python train.py --num_attention_heads=8 --intermediate_size=1024 --norm_place="pre" --positions="learned" --qk_norm=false --tie_word_embeddings=false --init="normal" --optimizer="adam_atan2" --learning_rate=0.000543 --beta1=0.9 --weight_decay=0.24 --lr_head=0.00517 --decay_shape="linear" --final_lr_fraction=0.05 --doc_mask=true
Each number is 128 + 32 x the weight over its row's rms, rounded and kept within 0 to 255. Layers, rows and columns count from 0. The size above them is the row's rms in percent of the matrix's.

# layer 3 attention query, 512x512, rms 0.0457, rows 308-319, columns 96-127
size [ 87  80  83  91  90  73  81  81  80  83  76  83]
[[195 115 133 123 123 146  62 118 183 120 159 165 109 169 161 160 106 141 146 129 121  87 193 144 143 158  73  54 177  87 137  82]
 [120 101 148  71 132 114 123  96 149 101 116 111 134  83 150 142 156  79 100 103 157 121 107 114 133 113 103 146 170 157  96 136]
 [147  78 132 130 162 113 206  83 125 129  77 159 127 192 155 195 105 126 124  87 167 130 151 140 197 150 140 157 156 126 118  98]
 [110 172  70 155 109 122 122 165 133 101 164 156 161 123 108 148 131 127  74 131 160 213 130  92 143 157 112 141 169 135 138 157]
 [114 133 197 211 142 138 128 170 115 117 153 129 136 125 137  80 170 144 157 233 133  88 161 116 127 119 139 120 131 169 151 122]
 [142  62 103  84  75 152 162 158 110  64  96 121 119 165 162 180 154 146 140  86 139 101  84 122 166 165 118 150 154 124 128  69]
 [148 129 148 160 108 132 153 128 126 180 159  83 145 151  91  91  99  87  94 169  81 100 141  93 160 173 167 105 117 179 123 121]
 [ 93  87 157 151 131  95 185 182 156 122 144 139 109 116 124 154 121 136 119  86 124 143  93 122 141 164 111 157 128 123 129 186]
 [106 105 108 150 140 151 114 128 107 120 130 112 109 125 164 155  98 132 157 157 119 183  89 171 110 165 208 133  71 120 166 114]
 [134 158 124 124 157 149  80 162 186 127  62 111 145 109 107 100 132 167  64 146 110 150 198 130  95 100 102 164 131 160 148  79]
 [151 167 124 138 106  98  83  97 175 117 115 182 121 140 176  79 106 169  85 119 110 174 159 164 127 149 129  87 130  89 141 141]
 [ 82 136 105  81  90 139 124 101  75 112 100  92 185  96 104  92  91 136  80 109 157 153 135 134 133 126 162 109 111 155 100 129]]
# layer 3 attention key, 512x512, rms 0.0404, rows 308-319, columns 96-127
size [ 89  84  84  97  94  82  87  86  86  87  83  88]
[[ 68 103 100  99 144 153 170 121  90 106 146 105 117 131 140 191 132  86 131 101 193 100  55  96 177  90 142 152  99 199 128 121]
 [162  99 152 141 115 147 138 145 120 136 148 201 125 127  83 164  65 145 104 149 130 126 133  96 110 158  90 109 117 140 135 152]
 [140 144 104 134 118 171 119 144 127 103 169 125 108 107 139 156 139 133 116 116  95 122  83 144  98 100 128 135 113 160 127 161]
 [118 115  84 105 160 108 150  96  70 115 116 123 130 127 120 133 149 143 224 144 125  89 115  85 148 148 142 135  83 138 142 100]
 [ 93 108 114  70 134 104 132 115 142 186  86 164  99 153 145 177 120 124 149  47 137 118 110 157 148  79 107 154 198 131 134 125]
 [104 124 112 119 135 131 123 129 117 106 126 107 128 113  94  95 119 125 107 167 115 114  91 118 109 104 114 108 118 127 110 149]
 [135 127 142 105 138 123  97 137 124  85 120 134 121 134 136 118 106 122 164 109 167 146 162 123 140 104  61 162 126  96 136 115]
 [140 187 144 109  94 115  97 107 144 107 112 146 210 162 113 139 118 148 185 138 181  74 150 103 125 121 152 173 133 112 140  95]
 [137 110 117 126 131 109 148 164 110 136 131 138 150 139 140 132 153 131 121 107  83 128 125 121 117 130 161 111 136 100 141 124]
 [118 130 106 130 125 133 135 121 145 154 147 117 128 160 123 132 126 137 137  97 113 124 144 114  99 141 140 134 137 115 141 130]
 [113  93 119 130 129 142 112 145 108 152 145 126 109 129 145 143 177 141 130 125 158 131 143 114 123 140  88 104 132 186 131 117]
 [154 121 103 119 142 123 126 121 183 149 153  72 153 107 140  69 129 120 130 177 143 128 183 116 103  79 107 177 116 100 123 168]]
# layer 3 attention value, 512x512, rms 0.0427, rows 256-290, columns 96-127
size [ 95 115  99  95  86 112  98  88 112  96  96 100 105  85 105  93  96  91  91  97  92  81  88 106 100  80 113 117  94  90 103 108  95  83 105]
[[141 124 102  99 222  97  97 140 121 185  84 190 125 111 129 149  35  88 203 121 140  95 135 130 119 134 109 129 122 104 136 105]
 [161  90 117 157 114 138 176 140 114 120  84 149 158  98 103 113  55 170  91  94  94  92 117 181 186 148 138 171 130 135 133  92]
 [ 89 130 111 104  74 126 108  93 158 173 134 116  79 151 101 103 164 210 100 132 128 145 143 151 148 193 135 135 125 144 114 118]
 [ 73 169 125  69 186 131 155 107  87  83  69 168 221 101 145 148  78  49  86 128 114 114 124  96 152 137  84 121 119 149 160 114]
 [113 111  79  79 122 131 127 148 154 136 122  97 158 121 118 116  92 114 105 118  88 140 120 129 142 147 105  94 138 147  87 113]
 [187 140 161 161  66 135  78 103 163 156 154  96 110  92 165 102 187 126 113 183 119 170  99 123 137 147 147  92 130  92 139 129]
 [ 40 152 143 124 144  75  85  95 145 160 105 161 114 109 130 121 113 130 138 114 138 141 120  99 104 135  71 137  84 123 130 141]
 [119  99 130 125 116  40 215  88  85 117 134 184 133 163  96  88  75 100 138 178 171  86 115 138  87 169 142 146  72 120 153 154]
 [ 94 172 173 153 133 176 128 129 141 115 155 147 144  90 119 153 135 120 126 141 171 162 131 125 102  98  58 114 105 111 127 104]
 [101 155 125 143 149 114 165 121 137 145  99 171  45 103 105 154 127 112 147 208 124 106 149 185 153 183 127 115 147 108 103 155]
 [166 119 135 153  99  69 133 161 127 132 169  81 147 167 155 186 163 142 152 109 147 180 134 126  91 106 141 165 113 164 126 103]
 [163 108  99 158 123  88  80 155 172 155 107 123 109 102 116 105 117 171 132 158  69 129 126 156 158 119 181 139 107 136  91 107]
 [167  82  70  85  89 106 143 151  97  76 189 115 125  77 131 115 151 145  88 136 140  95 113 124 143  82 183 108 129 150 138 125]
 [144 141 137 130  84  44 127 112 111 109 131 113 149  77 133 128 160 137 129 140 185  98 104 152 110 174 110  84 166 104 171 134]
 [112 141 182 163 160 208  70 152 191 119  66 122  66 146 120  70 148 120 144 170 101 140 130 187 122 210 139 128 181  94 132 133]
 [104 144 114 114  96 181 119 107 160 171 132 105  90 126 138  97 223 153 138 122 158 189 128 140 163 114 123 179 187 113 149 177]
 [144 136 162  97 111 126 162 139 136 105 244 114 122 175 138 147  86 114 112 147 132  86 154 119 100 110 127 133 125 129 135 157]
 [ 72 106 114  61  99 147 165 181 167 161 198 118  52 153 142 117 188 126  84 120 168 111 160 142 140 142 116 143 207 148 111 131]
 [164  94 214 189 164  82  98  84  82 146 108 113 116  56 104 135  97  99 156 197 134 101 127  96  97 105 132 111 147 110 169 132]
 [113 178 156  82  93 180 140 158 167 220 131 114 124 162 169 106 100 123 110 155 108 134 111 124  88 205  72  59 163 134 146 104]
 [ 63 117  74 108 162 115 109 125 155 162  92 120 106 143 137 128  84 104 127 148 125 152 144 135 159 100 120 148 151 130 127 115]
 [138 102  82 174  67  69 151 120 119 117 112 122 118 123 100 119 122 205  95 121 131 147 121 164 166 154 156 155 109 140  84 147]
 [130 161 161 128 101 129 156 120  85 115  63 168  68 108 116 106 134  93 152 133 200  94 164 122 132  78 133 180 134 101 163 174]
 [ 80  84 136  73 132 104 175 125 138  86 125 159 207 167  99 137  91  99 135 103 125  83 133  98  96  82 131 117 126 124 153 156]
 [109 107 149 145 109  38 168  42 153 139 170 103  93  66  83 136 176 160 123 128 117 113 121 161 199  79 100 137 131 126 120 132]
 [112 156  92  78 126 160  71 171 149 111 131 131 155 143 136 112  93 105 142 114 151 170 144 123 108 130  77  64 157 117 161 138]
 [ 79 132 166 111 186 130 148  66 129 137 104 161 168 113  83 118 108  56 148 136 181 118 137 126 135 112  82 139 119 110  98 119]
 [113 197 200 127 164 170  88 149 139 101  90 132 181 130 164 127 101 117 115  74  99 114 132 113  95 123  90 136  94 142 133 126]
 [ 65 159 168 181 192 151 119 147  80 190  94 136  65 118  98 155 125 102 157 140 156 121 166 119 162  85 130 158 112 123  97 154]
 [131 117  98 194 127 153 153 111 126 162  72 162 130  92  26 120 150 115 107 118 118 123 135 188 162 141 119 133 143  94  81  74]
 [134 156 112  86 104 127 137 132 107 152 152 132 178 188 119 126 102 107 121  41 175 148 169 108 115 143  51 147 140  81 132 101]
 [140 134 147 140 147 119  79 116 135  92 195 103  88 115 128 126 137 142 166  96 162  79 131 135 171   9 151 133 117 142  90 168]
 [142 121 112 119  91 138 142 139 156  95 226  88 212 141 122 131 171 131 117 142 151 139 128 124  82 147  60  92 155 115 124  90]
 [133 107  75 122  90 151 127 117 130 191 128 163 116 147 156 113 163 174 127  70 122 174 106 162 173 139 163 158 136 164  58  65]
 [121 120 154 103 164 127  80 139 109  77 113  65 138 120  91 116 141  83 117 117  94 103 103 159 154  73 141  60 168 165 116 150]]
# layer 3 attention output (transposed), 512x512, rms 0.0358, rows 256-289, columns 96-127
size [ 97 110  95  97  89 109  99  85 105  99  97 103 103  84 105  94  95  88  91  98  89  86  92 102  99  83 112 110  98  98 102 110  96  89]
[[118 109 130 158 105 180 110  65 131 118 182 109 114 129 144  94 157 160  99 136 141 156 110  74 167 108 154 132 160  91  87 128]
 [ 92 158 155 113 109 132  57 122 146 138 113  98 102 169 154 108 154 106 158 118 133 112  83 147  81 140 101 145 125 156 117  85]
 [137 109  67 140 128  81 165 117 161  34 133 113 204 194 138 110 111  93 129 106 127 107 128  94 124 138 170 152 108 136 104 143]
 [233 155 159 126 129 160 102 142 166 163 139 137  90 133 112 144 153 181 198 127 116 120 167 115  91 130  96 150 129 178 155 109]
 [170 113 147 144 103 125 110 102 104  81 106  75 132 111 115 136 115 162 156 105 136 131 109 124 124 128 150 171 142 134  69 137]
 [ 78 126  87 124 138 130 174 124  72 135 118 167 172 134 148 136  73 108 125 132  99  74 122 165 150 156 155  78  99 114 146 170]
 [171  91 121 156 109 113 186  88 184 112 153  87 154 157 105 124 144  96 128 176 123 145 121 109 118 145 165 127 153 128 157 129]
 [159 132 157 161 150 138  80  92 204 180 148 125 149  84 117 126 164 133 127 111 134 180 107 129 107 121  78  87 161 106 157  64]
 [126 130  45 109 120  87 176  96 194 118 110 118 158 154  84 141 150 105 154 146 115  95 133 141 164 146 169 102  94 120 139 161]
 [158 104 123 139 152 123 178 147 125  79 194 199 174 158 113 159 126 134 184  95 144 115 162 106 137 110  79  78  96  83 152 112]
 [ 34 148 136 157 130 119 121 147 107 120  97 103 106 133 129 113 112 120  77 142 116 111  70 164 122 120 130 107 128 136  75 139]
 [102  63 130 145 133 215 196 147  81  80 142 133 160 167 144 129 111 123 147 108 159  90 139 125 155 117 146 131 131  93 118 158]
 [ 79 166 194 131 134 127  75 144 134 193  73 129 111 150 150 110 111 117 102 114 120 148 123 160  97 138  87 126 128 162  86  94]
 [126 133 115 101 123 144 147 142 129 151 145 158 133 131 150 166 109 123 142 145 151 105 168 118 114 135 165  97 142 160 174 143]
 [111 114  90 120 138  78 189 110  86  72 178 112 160 130 170 146 116 112 121 122 123 116 127 121 176 104 152 123 118  96 156 132]
 [101 163 104 121 157  58 165 153  89 105 125 144 155 142 138 153  94  87  68 172  95 120 125 126  95 139 143  67 121 136 164 140]
 [ 43 118 138 109  87 140 139 176 140 162 117  77  88  81  72 135 129  99 100  87 111 121 142 198 140 156 138  98 124 121 132 116]
 [101 163 137 154 126  87 155 172 122  95  67 126 145 122 124 145  74 107 104 126 112  77 141 124  80 127  86  87 116 156 122 137]
 [106 149  98 134 107 148 141 130 121 212 208 186 144 183 156 109 129 111  97 113 137 159 148 133 142 132 131 119 134 119 168 135]
 [181 119 112 128 105 131 133 148  94  49 110 147 122 118 146 126 144 109 143 150 128  89 129  93 195 121 179 139 100 109 139 146]
 [135  94 157 157 134 191 162 130  40 129 156 121 131  91 146 122 156 157 133 124 187 118 171  62 166  96 123 104 139 118 109 128]
 [ 87 122 117 124 106 119 114 120 178  69 132  98 134 165 131 105 144 135 120 138 163 150 115 100 189  91 140 131 140  95  74 129]
 [134 142 103 152 143 116 133  87 159 185 183 139 117  98 148 144 129  70 127 174  70 197 145 123 112 139  99 111 141  77 171 106]
 [158 134 145 145 101 147  72  87 110 166 119  65  49  56 113 106 159 157 148 126 119 161 141 161 130 113 102 120 145 150 130  89]
 [ 97 161 104 128 150 105 144 134 111 152 151 203 195 170 155 110  94  96 119  97 110 148 128 137  80 135 121 149 125 117 159 145]
 [173 116 119 157 121 137 166 159  92 143 128 120 101 123 113 117 153 122 102 162 115 131 183  95 165 133 128 115 107 156 184 134]
 [226 123  84 164 120 134 137  88 144 153 177 120 133 116 121 132 124 130 147 137  83 160 146 127 106 138 162 168 130  97 130 114]
 [137  87 117 116 105 135 163 133 176 151 156  79 151 163 131 115 117 144 138 177 113 135 117  99 148 174 189 167 101 181 157 186]
 [168 120  72 118 123 148 175 124 179  77 210 126 121 142 126 140 143  96 122 168 130 187 122 148 149 111 152 161 171  52 119 141]
 [148 123  71 155 164 116 102 110 109  76 194 146 175 197 171 145 100 141 185 120 124 148 101 121 167  83 129 158 142  67  97 115]
 [123  77 131 111 121 102 116  87 202  91  69 112  98 106 111 150 162 139 130 159  79  88 132 132 120 162 147  95 114 119 135 110]
 [ 50 117 108 143 124  94 187 144  99 147  99 116 125 139 107 116 113  75  85 109  83 165 145 165  63 150 124 120  96 140 123 140]
 [ 84 150 168 106 127  77  83 140 142 120  27 129 129 151  99  87 112 173  94 132 115 139 106 140 138 109 186 120  93 147  87  95]
 [128 121 130 155 161 123 140 114 160  39  90  90 138 116 129 147 105 116 156 119 100  93  81 138 116 135 147 170 116  99  59 110]]